Each number is 50 + 15 x the weight over its row's rms, rounded and kept within 0 to 99. Layers, rows and columns count from 0. The size before them is the row's rms in percent of the matrix's.

# layer 10 MLP up, 512x128, rms 0.212, rows 257-311, columns 64-127
112:57 45 71 57 57 45 45 35 68 40 53 63 10 54 80 57 66 36 80 34 43 58 20 44 51 17 47 41 63 44 21 57 58 27 77 54 40 69 70 61 21 53 53 61 37 43 55 33 47 51 33 60 54 66 38 50 46 45 33 43 52 65 51 61
094:75 68 33 33 34 21 59 28 43 29 73 33 76 59 31 53 40 48 40 60 54 44 77 64 62 36 58 51 42 41 49 42 63 42 54 45 32 54 50 26 47 46 53 51 58 76 41 26 75 56 54 46 54 40 73 40 41 53 49 28 46 41 46 63
099:33 12 33 55 46 34 65 29 60 67 50 25 65 64 59 25 40 40 64 49 57 81 74 30 47 46 57 43 66 40 47 57 63 55 57 72 48 68 46 68 55 73 41 46 53 25 58 48 61 66 25 45 26 77 71 67 53 36 45 56 42 63 61 71
107:42 53 36 36 61 51 52 31 29 65 43 43 50 57 49 53 60 63 44 41 45 33 34 19 27 31 37 66 87 36 44 53 59 11 80 76 42 43 21 59 42 60 53 67 41 61 99 49 49 55 43 43 30 48 60 82 50 62 33 59 46 54 65 47
104:56 53 36 59 76 71 61 36 60 62 65 17 29 21 44 26 45 43 21 53 28 42 52 47 17 50 74 63 33 49 58 62 34 43 40 67 55 67 66 63 61 21 55 44 70 63 41 48 49 42 56 43 50 47 43 49 56 47 59 38 22 35 72 56
102:34 52 51 79 59 71 68 70 47 63 47 34 74 29 37 80 61 26 61 55 75 37 30 65 55 38 64 61 52 59 59 41 64 17 27 63 82 15 59 84 50 67 52 58 49 35 39 43 48 39 45 30 44 45 42 37 18 44 19 39 44 67 44 46
099:60 65 65 43 76 76 15 42 64 45 50 51 56 52 57 41 43 36 39 42 50 31 32 66 44 27 80 47 51 53 32 51 43 43 35 34 41 53 73 71 33 67 64 74 34 54 46 52 69 60 30 37 52 19 24 66 66 16 74 45 70 72 47 47
104:52 60 62 47 35 45 65 57 40 09 38 56 50 54 67 70 70 52 35 42 59 34 31 49 34 79 51 57 68 73 44 57 36 36 41 48 81 42 68 41 46 64 43 64 22 30 81 44 63 60 50 67 43 47 54 47 64 64 58 33 61 72 57 48
091:45 42 41 76 39 44 62 47 54 65 25 59 09 55 61 38 35 37 58 58 18 41 49 52 36 69 58 46 59 40 48 48 75 37 50 61 42 58 54 42 32 38 31 24 48 55 49 30 35 78 69 62 49 92 57 68 36 42 31 56 68 22 46 74
102:75 23 58 79 29 47 53 40 40 51 32 59 44 34 37 56 85 56 29 40 24 54 72 15 65 45 24 65 66 46 83 40 49 60 44 80 72 28 53 58 57 50 43 49 55 52 43 47 38 49 57 42 34 53 83 66 55 58 37 36 45 58 34 67
099:49 33 59 55 43 55 43 64 72 23 41 54 23 37 16 70 51 46 63 65 64 29 32 55 31 62 58 41 26 31 47 55 47 36 48 95 51 28 61 54 31 41 75 46 71 64 45 44 50 44 59 60 55 60 22 90 45 51 60 61 61 32 40 31
103:40 60 48 12 63 45 35 76 32 35 53 61 60 56 43 54 54 76 47 68 39 50 44 64 36 44 71 48 32 70 48 71 40 46 69 45 75 69 35 57 62 36 55 33 38 43 41 27 65 77 63 39 49 42 11 49 52 38 47 51 50 18 36 48
098:55 56 45 42 57 42 65 37 41 39 29 39 28 52 11 61 51 53 51 37 30 38 46 67 64 68 45 54 42 32 59 72 47 51 54 66 53 42 45 33 48 57 22 53 44 50 54 46 77 42 55 42 54 53 64 55 55 55 49 44 48 38 24 29
096:41 53 71 46 29 54 62 34 52 41 50 59 35 53 58 57 54 43 61 55 51 48 51 60 62 69 58 53 53 58 77 36 71 45 54 54 86 46 60 45 53 68 69 74 47 60 33 68 22 54 70 31 56 98 40 20 47 32 54 63 69 31 40 44
106:46 46 42 84 77 47 35 85 53 49 63 60 55 48 67 29 53 46 34 57 62 30 59 51 44 36 38 76 39 32 75 64 17 65 42 33 55 64 34 22 55 65 46 47 60 46 23 55 38 63 55 53 55 53 69 50 56 39 43 11 62 78 66 47
094:60 58 49 35 38 50 16 40 47 57 56 47 48 54 49 48 55 37 62 29 60 32 61 36 36 54 61 72 52 34 37 24 53 64 55 68 48 58 76 57 47 59 45 70 36 67 52 31 52 56 44 28 30 44 37 38 40 35 72 39 40 40 65 65
117:68 80 53 32 58 65 51 54 38 67 33 31 40 74 50 47 62 51 38 44 56 57 37 80 53 21 29 29 68 35 33 56 23 63 47 31 75 49 54 53 39 67 61 51 40 37 62 63 37 51 34 24 37 69 33 33 32 48 63 42 34 58 60 36
110:52 38 61 57 69 57 56 66 11 49 55 41 54 61 50 42 87 52 64 36 72 59 71 44 45 43 35 68 81 46 36 59 31 55 32 64 60 35 38 43 51 33 71 37 49 77 42 42 60 58 84 48 40 56 71 56 66 56 39 39 61 33 55 46
096:77 48 35 33 41 41 42 63 40 51 46 49 48 29 58 66 73 48 63 38 50 34 53 47 52 73 36 44 47 28 60 64 52 21 33 48 59 40 51 38 39 67 52 60 92 78 49 66 42 61 62 62 53 40 64 59 51 75 59 51 40 62 20 59
089:55 65 27 88 71 37 32 69 34 39 51 44 47 47 74 62 58 33 63 67 56 23 45 63 48 56 61 71 48 61 55 37 50 47 99 56 52 55 16 77 25 58 30 67 38 43 37 36 57 45 59 54 62 78 58 73 78 31 51 42 42 70 50 29
099:65 19 55 18 28 61 48 23 43 51 72 66 37 53 40 55 53 95 42 63 59 67 51 85 38 34 92 55 35 40 43 55 33 43 46 44 30 44 49 41 44 75 61 48 50 60 38 54 69 34 46 59 44 55 53 39 56 42 56 43 54 40 55 68
092:63 59 37 62 47 42 43 58 27 56 34 58 41 26 45 51 59 66 26 41 64 55 43 43 20 55 53 70 42 52 45 63 58 42 38 62 47 50 59 19 69 44 39 65 40 59 51 93 37 53 68 58 36 84 19 25 23 48 50 55 51 54 38 37
093:58 27 07 43 37 67 57 59 45 52 78 63 39 65 57 45 47 55 67 38 52 81 44 56 47 47 47 78 42 55 45 61 43 36 46 51 32 73 55 31 22 34 42 49 54 53 46 22 62 57 38 43 28 39 39 49 39 48 46 27 91 36 22 05
107:57 56 28 64 57 11 57 29 54 32 44 47 47 45 50 65 65 81 48 34 18 55 30 52 19 39 62 46 36 57 41 75 49 45 64 62 39 78 49 57 44 58 44 48 65 81 60 32 62 82 42 62 38 28 53 65 78 53 43 55 56 52 56 14
095:30 48 53 61 35 65 31 61 52 33 56 47 52 65 53 56 64 71 39 26 40 60 39 39 65 64 50 59 45 20 60 53 44 84 84 41 79 06 36 54 79 48 62 63 54 36 46 61 73 29 24 56 50 44 21 67 09 27 46 48 56 59 81 38
109:92 54 42 33 76 25 31 40 52 35 73 32 47 53 67 35 43 65 62 60 35 45 59 31 32 49 48 78 52 68 64 47 45 43 39 76 30 56 53 76 24 56 51 61 38 35 85 29 46 45 57 44 41 48 35 57 52 61 70 40 37 57 43 42
103:68 74 38 23 52 40 37 42 32 58 47 52 55 26 61 51 61 32 51 58 70 71 51 61 49 28 29 41 40 79 41 68 33 36 56 96 57 72 57 46 44 70 47 52 46 38 54 70 27 50 68 46 40 39 39 59 51 50 35 50 60 51 58 58
103:50 72 36 65 59 58 58 66 34 53 70 46 52 58 47 74 71 51 58 55 49 27 43 66 24 66 55 19 54 58 41 52 60 49 44 57 60 66 30 58 28 41 74 58 55 42 61 71 65 45 51 29 30 45 53 58 58 57 36 31 32 34 47 33
103:69 56 65 57 64 43 69 54 70 32 76 53 73 41 61 51 64 28 45 24 41 55 74 68 42 29 69 65 48 50 44 43 51 32 48 54 42 44 50 50 38 30 20 79 36 44 49 45 53 58 85 31 39 56 84 54 75 59 37 44 35 54 45 46
089:56 70 75 54 56 47 38 41 16 52 48 43 73 73 47 36 58 52 74 29 36 66 54 45 50 58 46 63 51 41 25 51 44 63 41 37 42 25 33 64 56 61 63 33 42 46 27 40 71 45 54 37 30 34 84 58 61 55 35 52 57 61 52 37
094:61 64 49 37 62 52 53 23 59 53 11 74 34 17 57 49 62 84 33 50 18 58 47 74 67 54 52 55 28 50 71 62 42 44 34 45 53 58 36 35 64 40 32 36 64 27 67 58 33 77 27 44 34 69 52 51 63 71 46 59 49 57 61 40
091:51 47 43 47 64 45 50 52 42 52 49 33 37 52 52 32 46 50 46 80 51 19 49 85 51 58 46 60 25 39 31 29 77 47 37 43 72 34 25 62 43 56 22 51 16 65 69 49 24 57 30 43 43 41 66 51 46 54 44 54 47 41 83 99
093:55 41 88 46 44 34 66 60 52 71 80 72 64 18 58 49 66 78 63 48 37 47 50 59 48 50 50 20 52 49 51 61 96 68 18 72 47 49 38 63 63 28 38 42 62 59 40 21 41 55 55 45 39 53 52 46 45 30 55 58 37 21 40 29
095:33 63 81 34 50 32 28 44 40 60 23 55 57 54 54 58 40 65 59 54 45 62 50 33 41 28 39 39 51 56 22 68 49 84 72 46 53 50 51 57 45 38 22 53 53 70 57 27 44 40 70 52 83 55 58 71 44 71 64 40 44 54 48 51
096:51 51 52 79 59 27 49 55 44 58 58 60 73 41 44 54 36 75 63 28 25 26 72 59 22 52 43 61 55 32 39 13 63 61 59 47 58 52 50 63 52 47 28 57 30 56 39 58 45 76 11 42 42 26 73 58 49 76 53 48 58 29 66 50
094:66 57 63 44 53 74 26 70 45 40 45 43 65 30 47 23 46 58 46 65 40 51 48 61 51 55 69 45 60 32 53 61 51 61 20 45 44 42 65 28 52 37 36 55 45 59 57 85 44 57 44 38 72 86 41 56 34 37 48 64 42 43 59 61
101:33 72 72 49 52 47 42 63 56 56 68 53 45 86 72 57 17 74 48 45 39 64 30 08 52 69 48 53 36 41 54 52 49 29 44 74 33 35 31 45 53 76 59 48 42 77 43 58 61 42 64 42 57 93 67 56 51 71 37 24 35 63 45 50
100:35 46 54 76 49 28 69 68 41 69 52 44 47 52 59 34 70 38 12 56 47 41 50 52 58 22 72 62 44 53 59 60 45 54 52 48 46 80 55 42 62 50 47 37 34 66 72 57 60 51 72 34 43 70 71 61 43 61 48 56 89 44 60 55
102:78 34 65 38 65 55 35 47 50 56 34 40 46 44 74 58 63 53 58 33 62 47 34 43 51 83 42 25 53 40 35 33 27 34 50 51 54 67 55 56 52 53 79 63 75 51 72 58 31 59 66 40 56 75 68 36 65 73 24 39 62 42 33 39
110:99 67 74 49 29 34 51 61 27 72 57 70 53 22 79 49 60 56 55 36 50 57 31 53 49 41 49 12 47 49 71 68 43 62 67 71 52 29 40 39 46 37 50 23 67 46 49 38 53 51 66 29 45 34 67 42 43 53 29 33 54 34 38 35
105:43 54 37 37 41 26 64 64 77 62 10 60 60 43 50 40 68 65 40 54 25 56 49 54 43 36 80 42 42 19 55 60 66 58 50 61 77 44 58 53 68 45 65 56 52 75 50 50 68 58 28 48 41 57 66 50 50 48 51 36 59 43 36 52
098:63 57 13 62 55 47 17 50 33 65 61 45 46 73 64 36 58 44 51 67 68 26 54 34 51 25 32 67 69 29 84 25 59 63 46 60 46 50 62 63 40 60 72 44 34 53 63 54 62 47 59 30 71 40 51 47 31 82 59 49 58 59 37 74
087:58 49 41 60 23 47 58 32 42 65 45 42 38 58 49 60 52 28 30 50 75 24 17 40 45 37 26 49 46 36 37 51 77 50 40 26 69 49 43 68 44 46 61 52 46 64 48 55 63 53 72 45 37 75 35 78 47 60 26 70 68 79 56 26
095:65 61 73 52 57 46 44 45 39 38 58 42 63 38 70 39 40 78 79 53 45 40 44 50 60 62 33 61 43 68 56 72 42 60 60 49 43 79 22 37 51 50 38 33 40 48 62 12 89 73 63 45 72 61 43 42 55 45 41 57 58 72 56 37
119:53 74 51 51 54 68 55 54 52 55 45 75 48 37 92 54 61 35 59 58 59 56 35 33 44 39 58 81 64 40 64 26 36 44 54 30 36 62 46 32 30 37 61 66 31 46 64 54 53 61 50 60 42 24 25 32 50 66 37 45 49 58 43 52
086:66 43 40 68 55 52 30 33 18 64 36 26 52 28 72 52 57 48 26 72 56 57 46 53 64 38 36 80 37 66 40 48 65 54 34 31 51 63 79 73 70 42 53 44 40 61 78 42 45 55 60 43 55 60 65 60 66 39 48 59 32 53 50 70
096:51 49 53 25 38 77 23 31 46 45 68 50 73 36 64 68 65 77 67 35 29 71 55 50 68 60 39 69 62 36 50 61 53 40 55 66 37 50 41 61 51 49 22 73 46 61 48 63 34 52 49 72 48 57 60 38 75 65 23 35 56 50 49 76
090:41 43 42 56 26 30 52 52 31 57 66 46 41 72 47 57 50 57 54 53 48 65 68 47 36 59 28 79 25 57 57 49 55 32 70 55 64 19 37 39 72 68 37 63 36 51 43 45 46 63 79 50 52 38 46 53 27 53 50 80 57 23 61 66
104:63 69 49 76 53 33 44 60 73 48 64 56 52 46 47 69 45 44 14 51 28 38 44 53 33 64 37 63 15 51 50 40 49 29 62 24 68 53 52 59 55 63 35 23 41 65 53 40 35 34 49 32 45 50 81 46 31 78 26 61 69 71 44 65
098:69 69 52 57 36 39 64 56 57 69 74 72 34 72 67 48 41 53 54 51 35 48 72 41 44 44 51 68 18 46 41 69 60 76 46 71 44 71 44 59 22 40 14 27 30 79 48 23 63 41 48 47 45 48 35 72 24 63 50 39 73 51 63 19
086:31 42 56 79 30 43 49 09 36 31 54 62 76 58 54 19 48 57 42 46 24 47 71 33 32 49 64 77 33 62 37 27 62 51 64 73 60 00 21 37 41 44 78 50 57 63 59 68 37 47 43 59 56 54 73 44 42 67 29 63 33 37 44 32
095:36 51 29 55 51 53 15 54 43 45 44 28 48 54 32 59 81 52 38 71 75 45 68 45 49 65 66 66 29 81 38 80 48 40 67 48 67 15 51 42 52 56 78 39 70 52 58 50 41 65 29 41 59 57 77 49 40 40 30 47 67 54 32 44
093:55 42 24 41 44 60 49 40 64 39 49 45 43 23 53 43 46 58 55 80 61 49 59 48 58 54 28 33 77 36 49 64 50 36 49 53 35 55 51 71 72 69 67 27 33 49 35 46 51 43 45 30 56 74 27 64 37 67 64 35 37 48 43 50
110:64 42 48 66 22 62 43 26 43 45 40 59 76 36 64 59 44 48 40 56 48 51 59 51 56 18 65 46 84 46 67 28 50 64 63 36 75 14 60 38 52 45 57 30 49 48 55 54 48 30 55 32 45 27 44 50 56 63 48 33 44 40 69 84
101:58 52 50 54 47 44 54 39 74 54 38 46 52 40 56 70 66 49 45 76 53 50 59 32 50 48 63 52 62 65 33 53 33 08 42 68 47 48 43 77 68 31 66 74 53 11 42 53 29 80 50 60 54 80 59 40 56 62 41 10 38 55 50 56
# layer 10 MLP down (transposed), 512x128, rms 0.237, rows 257-310, columns 64-127
111:66 68 16 49 18 47 50 72 27 36 57 53 66 30 66 19 73 49 34 36 47 43 63 25 52 46 40 46 12 53 55 41 41 61 57 54 46 56 66 73 66 41 67 47 55 45 55 48 36 31 32 60 32 37 69 40 98 63 53 22 29 46 53 42
103:71 61 39 46 37 51 54 45 62 47 73 68 17 69 54 52 35 43 78 52 48 54 27 34 34 54 60 62 43 65 58 54 61 77 36 36 65 42 62 50 74 56 55 52 54 83 44 71 74 48 69 82 36 60 55 40 64 45 43 87 16 61 66 31
090:69 54 54 57 50 50 23 73 59 54 52 76 60 45 30 67 47 29 25 62 54 99 44 43 56 57 24 27 40 62 46 34 14 68 36 36 40 62 32 37 71 71 60 35 50 51 50 59 53 35 57 26 61 52 51 55 48 47 52 71 48 21 36 63
107:51 30 54 56 71 91 53 58 42 33 55 49 33 39 74 44 29 36 58 55 77 55 47 43 81 37 77 52 52 74 37 52 09 58 57 59 57 49 47 45 55 45 77 52 49 43 45 40 16 53 69 61 68 70 34 46 54 47 62 50 61 57 55 29
101:46 47 34 76 41 48 42 51 55 45 29 79 60 61 57 68 44 53 76 49 43 38 35 79 77 06 71 63 65 41 29 57 36 31 76 46 61 29 36 92 45 89 50 39 41 64 30 51 55 45 75 49 41 74 55 28 31 52 39 53 36 47 40 35
091:58 60 70 51 33 50 52 49 64 65 18 46 52 22 47 40 27 35 48 59 49 85 78 71 58 62 44 32 31 30 44 45 55 57 82 38 51 85 57 11 46 57 48 36 47 60 57 52 61 43 37 57 51 46 47 70 52 45 48 60 49 50 48 35
100:46 40 29 30 64 67 44 65 56 15 32 51 11 38 65 73 48 00 55 52 73 45 56 42 75 38 57 66 38 51 62 29 50 53 54 58 47 75 51 52 56 39 59 59 64 42 46 50 42 48 33 58 41 33 42 53 56 43 66 45 30 59 41 61
108:42 55 47 84 40 46 62 66 54 57 44 29 50 47 53 90 52 49 48 51 38 41 66 81 73 50 28 57 52 38 70 28 52 49 52 47 52 91 66 68 61 54 40 31 45 47 70 65 56 71 56 63 55 65 51 34 32 45 67 48 65 57 46 57
099:62 58 81 55 16 42 44 26 30 52 70 39 12 39 64 43 52 51 35 39 83 52 37 63 37 55 61 49 51 74 35 61 26 77 50 44 37 18 40 68 35 51 67 54 38 65 72 43 28 31 43 33 69 52 53 17 58 48 58 41 47 68 58 15
110:19 66 59 22 47 61 48 45 35 44 91 43 68 62 54 51 32 29 64 71 42 60 46 21 42 53 72 50 34 43 57 39 56 26 52 58 45 51 38 54 66 61 52 43 49 41 73 46 18 24 45 27 58 48 29 72 45 50 51 54 57 60 19 22
097:22 45 20 48 48 26 69 49 61 35 35 42 50 81 43 59 49 57 29 52 64 53 68 64 68 64 42 40 57 47 33 57 57 48 60 52 56 52 49 55 32 44 34 65 39 73 51 73 65 48 54 64 28 51 44 65 64 59 47 71 50 63 38 72
094:62 57 36 62 72 75 74 47 47 48 59 32 44 59 32 60 54 43 71 49 50 45 58 54 63 60 32 73 76 50 28 48 59 58 31 41 38 61 59 41 48 43 72 28 06 60 52 46 30 59 55 54 55 53 42 05 36 63 58 69 38 43 38 25
106:31 45 53 55 47 31 50 68 53 58 56 38 45 45 66 69 73 47 33 38 63 61 32 58 47 46 38 81 64 42 65 66 52 36 36 66 60 31 52 52 61 55 62 57 46 53 46 39 50 58 49 34 55 68 73 47 38 74 66 11 50 37 35 48
094:72 36 51 59 56 57 39 84 25 39 56 57 48 50 89 20 53 60 44 33 40 41 51 54 52 54 81 42 46 61 28 49 23 38 50 41 69 32 68 57 56 45 62 45 53 44 48 94 60 55 50 67 63 81 39 11 31 38 54 49 40 21 60 65
110:30 39 45 34 64 62 55 53 26 62 84 49 30 46 50 30 46 45 64 57 30 46 54 44 57 45 69 43 37 83 50 32 23 51 62 37 57 48 44 33 43 56 51 37 39 32 24 93 39 71 32 64 56 55 56 54 44 36 43 47 63 65 58 34
090:46 43 75 48 43 63 71 57 25 49 34 70 40 63 49 61 79 54 38 27 70 29 27 45 52 33 54 70 28 53 59 51 78 36 48 74 59 48 24 56 64 35 23 49 43 59 21 67 29 46 66 66 54 47 55 61 45 44 49 19 36 51 61 62
119:33 53 73 50 53 67 40 40 22 70 63 51 31 68 43 53 56 28 39 63 78 52 46 44 49 63 67 56 33 37 59 52 20 54 39 29 41 42 49 65 39 43 35 54 24 71 66 41 41 47 51 57 57 41 57 54 21 35 94 44 61 55 47 47
117:69 26 47 42 14 58 62 33 57 54 54 44 55 34 24 45 59 58 51 33 57 39 45 31 32 34 59 42 53 68 34 43 59 57 50 70 44 47 41 30 28 18 38 53 57 51 39 33 49 42 35 65 42 78 62 50 09 52 53 39 43 32 50 32
096:53 86 49 57 58 42 65 50 72 52 34 21 34 47 35 77 57 64 35 65 36 60 56 54 50 18 61 30 35 51 70 65 43 55 46 32 51 53 72 48 34 41 36 64 65 50 37 51 61 29 61 53 51 66 34 29 51 57 51 54 68 38 54 79
093:29 57 31 96 74 59 62 64 50 31 59 37 41 64 48 66 57 31 19 63 66 55 29 46 46 38 80 79 64 53 37 41 26 51 43 66 62 49 33 35 43 25 30 34 44 69 17 45 35 45 52 75 41 59 53 66 56 51 48 35 54 62 56 42
099:54 43 49 29 44 50 31 64 47 47 58 23 62 39 67 41 66 50 82 47 80 42 31 38 37 57 66 46 48 51 55 25 36 47 31 43 56 72 37 60 82 70 40 59 60 68 61 52 57 48 45 54 66 61 37 53 55 49 27 53 50 50 59 29
092:53 53 30 53 82 26 46 82 74 51 68 57 57 47 22 49 47 47 54 70 60 43 29 51 42 45 63 52 38 29 40 43 62 37 57 54 66 69 38 73 60 27 71 69 66 53 46 15 40 38 52 35 29 47 34 27 26 32 40 39 45 43 47 87
099:60 61 60 64 35 42 24 72 82 46 59 55 60 35 32 45 50 55 47 14 42 45 67 65 52 46 43 61 53 73 52 48 58 45 79 43 66 61 47 60 47 71 32 29 30 65 64 66 61 61 51 73 62 35 52 42 40 25 27 50 39 99 67 59
113:34 44 43 52 53 52 41 72 35 37 53 28 87 64 35 52 52 52 76 40 50 79 32 49 77 53 30 78 53 52 55 68 39 39 64 72 25 55 31 51 34 47 62 46 48 37 22 30 48 69 42 61 67 36 53 40 35 34 52 75 50 43 53 44
090:39 69 51 24 47 33 47 65 48 38 40 44 74 56 58 29 40 44 65 59 64 55 52 65 56 47 49 54 58 53 49 63 61 37 34 69 18 68 55 59 34 53 64 59 64 49 66 34 52 50 48 42 46 61 46 43 53 41 55 83 14 60 21 76
107:62 53 49 37 26 30 54 65 73 61 48 61 42 45 73 67 57 42 71 47 40 90 49 25 49 36 39 75 50 41 37 41 48 43 44 57 06 60 65 47 32 36 53 16 44 51 56 49 56 33 44 55 46 78 51 60 98 47 47 32 43 18 54 52
102:60 39 37 21 50 37 42 30 64 65 65 44 26 35 78 60 33 80 24 41 68 84 27 66 80 50 59 53 79 68 54 46 06 44 54 43 64 54 50 63 57 51 45 72 58 34 63 56 41 61 58 32 49 46 31 54 56 83 32 57 11 32 23 28
097:17 38 38 43 52 26 63 53 40 51 25 33 51 51 62 55 21 72 44 41 51 65 70 55 26 53 27 56 53 44 58 39 68 41 43 68 54 19 40 86 12 33 57 66 48 36 49 43 42 66 79 35 34 47 17 43 41 30 26 54 63 21 43 41
090:25 18 39 34 56 48 47 51 64 51 49 37 44 76 63 52 26 65 50 31 46 50 41 58 37 73 31 66 66 50 55 59 56 73 54 63 73 55 45 61 56 37 53 37 39 49 67 25 87 40 41 44 81 62 61 28 58 48 75 33 46 35 67 41
089:51 48 51 39 57 53 74 75 41 57 56 23 42 39 35 34 19 54 21 76 57 54 41 55 51 46 54 70 43 49 71 52 53 12 71 56 39 48 33 28 58 58 35 62 49 50 78 18 44 30 42 30 70 80 35 56 45 54 64 43 35 54 69 61
104:56 38 62 58 57 42 48 59 51 47 64 59 50 35 39 66 52 57 58 16 55 23 45 24 59 39 38 23 27 57 36 48 51 61 33 39 75 58 62 79 54 77 53 34 70 66 48 31 48 59 76 48 25 56 33 20 46 68 61 65 35 55 39 58
094:23 61 44 46 59 43 66 50 37 38 47 60 71 37 61 38 35 51 49 51 41 12 66 46 32 49 27 47 35 45 50 56 94 62 38 58 37 69 38 83 52 46 38 61 69 44 25 55 21 45 49 31 45 29 39 67 36 57 60 72 59 50 40 49
087:31 42 36 48 45 26 27 62 15 35 36 42 39 52 55 36 64 33 22 35 26 38 54 50 54 34 41 53 41 51 40 34 68 24 58 48 47 40 61 37 40 73 59 19 20 62 33 49 55 72 89 49 36 32 43 60 47 29 41 49 67 46 44 43
093:29 67 70 66 63 44 78 66 64 42 31 38 60 60 33 62 52 56 45 45 61 44 60 25 47 61 27 45 40 33 57 46 80 67 46 57 61 63 44 48 56 47 54 28 37 31 33 70 70 59 54 25 46 58 64 67 57 56 76 53 55 58 63 49
100:40 42 57 37 69 39 35 41 68 41 25 57 32 54 27 74 55 23 76 32 60 64 33 35 63 43 50 66 44 47 42 39 35 38 56 48 51 54 31 57 66 41 64 42 35 69 40 61 44 67 38 58 62 46 32 31 70 64 31 47 46 52 60 57
093:39 52 34 58 26 32 39 56 53 40 55 85 63 62 33 63 47 51 35 43 53 47 80 54 55 67 33 45 42 36 33 44 39 54 62 56 68 23 41 71 54 54 56 59 60 61 59 40 47 31 18 56 42 72 47 29 30 51 79 53 45 79 57 69
095:33 72 37 52 56 76 55 39 29 41 43 49 48 32 64 80 57 29 35 34 62 98 64 45 57 05 43 41 46 46 54 60 79 41 44 32 60 41 47 68 59 55 42 29 26 46 60 62 61 51 50 16 44 33 52 31 53 50 55 50 74 49 52 68
106:40 51 50 38 78 88 60 62 38 45 48 70 58 63 34 61 63 60 34 65 52 60 32 52 69 63 45 43 62 51 64 54 78 53 62 41 58 48 28 46 66 38 61 65 74 30 53 74 53 57 46 47 46 30 31 44 65 43 63 55 42 46 45 63
100:58 52 60 58 49 51 48 66 72 49 57 57 32 78 45 52 73 58 66 62 73 20 35 53 52 33 55 65 29 43 43 37 44 69 68 54 45 52 46 48 57 56 34 58 40 42 37 26 87 93 44 56 72 32 36 27 50 65 59 56 44 45 49 58
115:36 65 37 38 26 48 65 52 38 61 49 40 62 40 56 43 65 30 27 37 55 61 36 51 59 48 46 23 49 62 63 69 35 52 73 39 63 52 49 73 25 47 27 41 24 58 49 35 52 43 32 56 30 48 38 52 55 28 62 46 36 37 47 50
100:46 63 72 54 19 52 31 64 70 42 62 60 58 47 61 19 30 39 65 30 49 00 65 55 46 46 45 44 24 42 64 41 99 52 51 73 57 41 54 38 62 44 58 39 23 81 73 47 47 60 61 56 64 58 48 65 59 35 47 40 51 37 43 61
092:23 80 44 35 42 56 62 37 58 24 33 41 46 23 41 41 40 48 34 41 52 48 83 52 43 48 50 70 61 32 40 35 45 95 32 43 52 69 34 16 44 40 40 44 57 33 45 54 39 25 18 50 56 45 59 35 75 58 69 63 36 40 49 53
089:52 38 27 42 81 46 46 47 50 68 32 49 76 64 65 45 67 62 59 28 29 47 53 38 43 51 18 54 48 48 42 37 66 82 67 82 28 73 51 43 80 46 58 41 42 31 56 45 71 28 67 51 24 51 49 35 73 45 51 54 30 48 50 38
098:70 76 50 39 56 59 32 39 42 78 62 61 47 80 36 43 41 73 78 36 34 41 25 35 36 24 38 62 23 31 69 43 46 51 51 37 62 43 32 36 42 27 62 20 29 43 40 62 35 52 55 51 33 30 67 33 51 74 55 72 78 71 47 79
122:25 29 46 46 42 53 58 60 45 48 40 42 27 76 32 46 41 59 53 38 33 63 47 67 61 42 21 36 24 49 51 32 65 53 50 59 52 43 34 70 68 73 37 77 47 40 59 43 48 54 52 62 76 81 73 62 50 35 47 58 87 50 48 46
090:64 40 19 29 49 26 55 34 50 24 70 43 42 79 57 57 25 49 53 75 52 25 49 52 75 57 48 45 48 72 66 62 45 43 54 67 53 44 38 17 64 41 77 58 54 50 59 43 52 69 77 58 50 38 42 52 70 72 36 48 41 67 64 45
100:22 31 50 57 64 25 94 44 60 46 68 40 58 43 39 26 56 20 46 50 59 59 65 43 26 38 63 53 35 67 47 40 42 61 46 43 48 53 62 28 55 59 60 50 37 54 64 66 54 51 47 33 57 35 42 82 29 37 35 61 43 43 28 52
102:20 41 62 36 78 21 49 59 22 53 47 35 47 58 65 55 70 53 54 23 54 18 64 74 50 60 73 30 63 55 52 53 71 57 52 43 59 56 57 39 77 75 75 23 76 32 47 69 54 40 51 57 40 45 29 61 42 29 24 63 55 34 34 51
097:64 43 48 64 53 64 64 51 79 73 27 32 34 41 29 58 54 46 46 52 75 77 48 41 93 70 50 61 38 52 46 78 50 49 12 42 64 23 43 41 39 51 46 33 58 47 36 54 48 46 25 27 29 13 61 55 56 53 45 49 44 55 53 72
093:41 49 37 80 46 62 47 52 67 67 69 47 49 60 37 35 45 46 99 30 75 62 58 43 56 55 44 41 48 61 63 36 77 55 31 56 61 29 20 64 38 56 72 53 70 63 65 32 72 75 55 58 53 31 48 50 46 28 62 53 33 42 48 55
096:48 56 66 29 65 55 51 34 57 47 44 53 58 60 51 71 38 47 72 11 43 51 50 27 44 50 69 56 47 43 40 57 56 62 45 20 83 58 38 57 57 52 71 51 52 61 15 42 52 56 59 24 45 62 53 28 66 35 54 60 52 52 49 50
096:45 45 61 30 51 37 61 46 38 58 17 37 70 43 44 67 38 52 58 62 49 62 53 38 52 46 34 52 73 58 47 72 55 51 50 55 81 30 48 48 10 44 66 30 50 54 30 54 39 53 50 47 63 26 42 37 23 40 52 63 41 42 45 73
107:40 46 57 49 61 43 53 63 45 49 69 40 47 59 71 39 48 94 48 19 33 36 39 62 30 30 85 73 32 56 70 24 64 60 65 57 52 68 68 71 62 57 56 54 62 61 22 40 46 55 35 58 33 55 73 39 35 39 37 40 32 49 46 63
114:70 24 33 67 69 67 41 38 57 41 57 49 35 36 44 56 56 48 55 45 49 32 25 63 41 51 49 55 51 54 53 62 40 37 56 34 34 58 46 65 50 29 46 57 45 38 48 26 53 76 55 26 63 22 39 51 41 53 16 68 34 35 42 41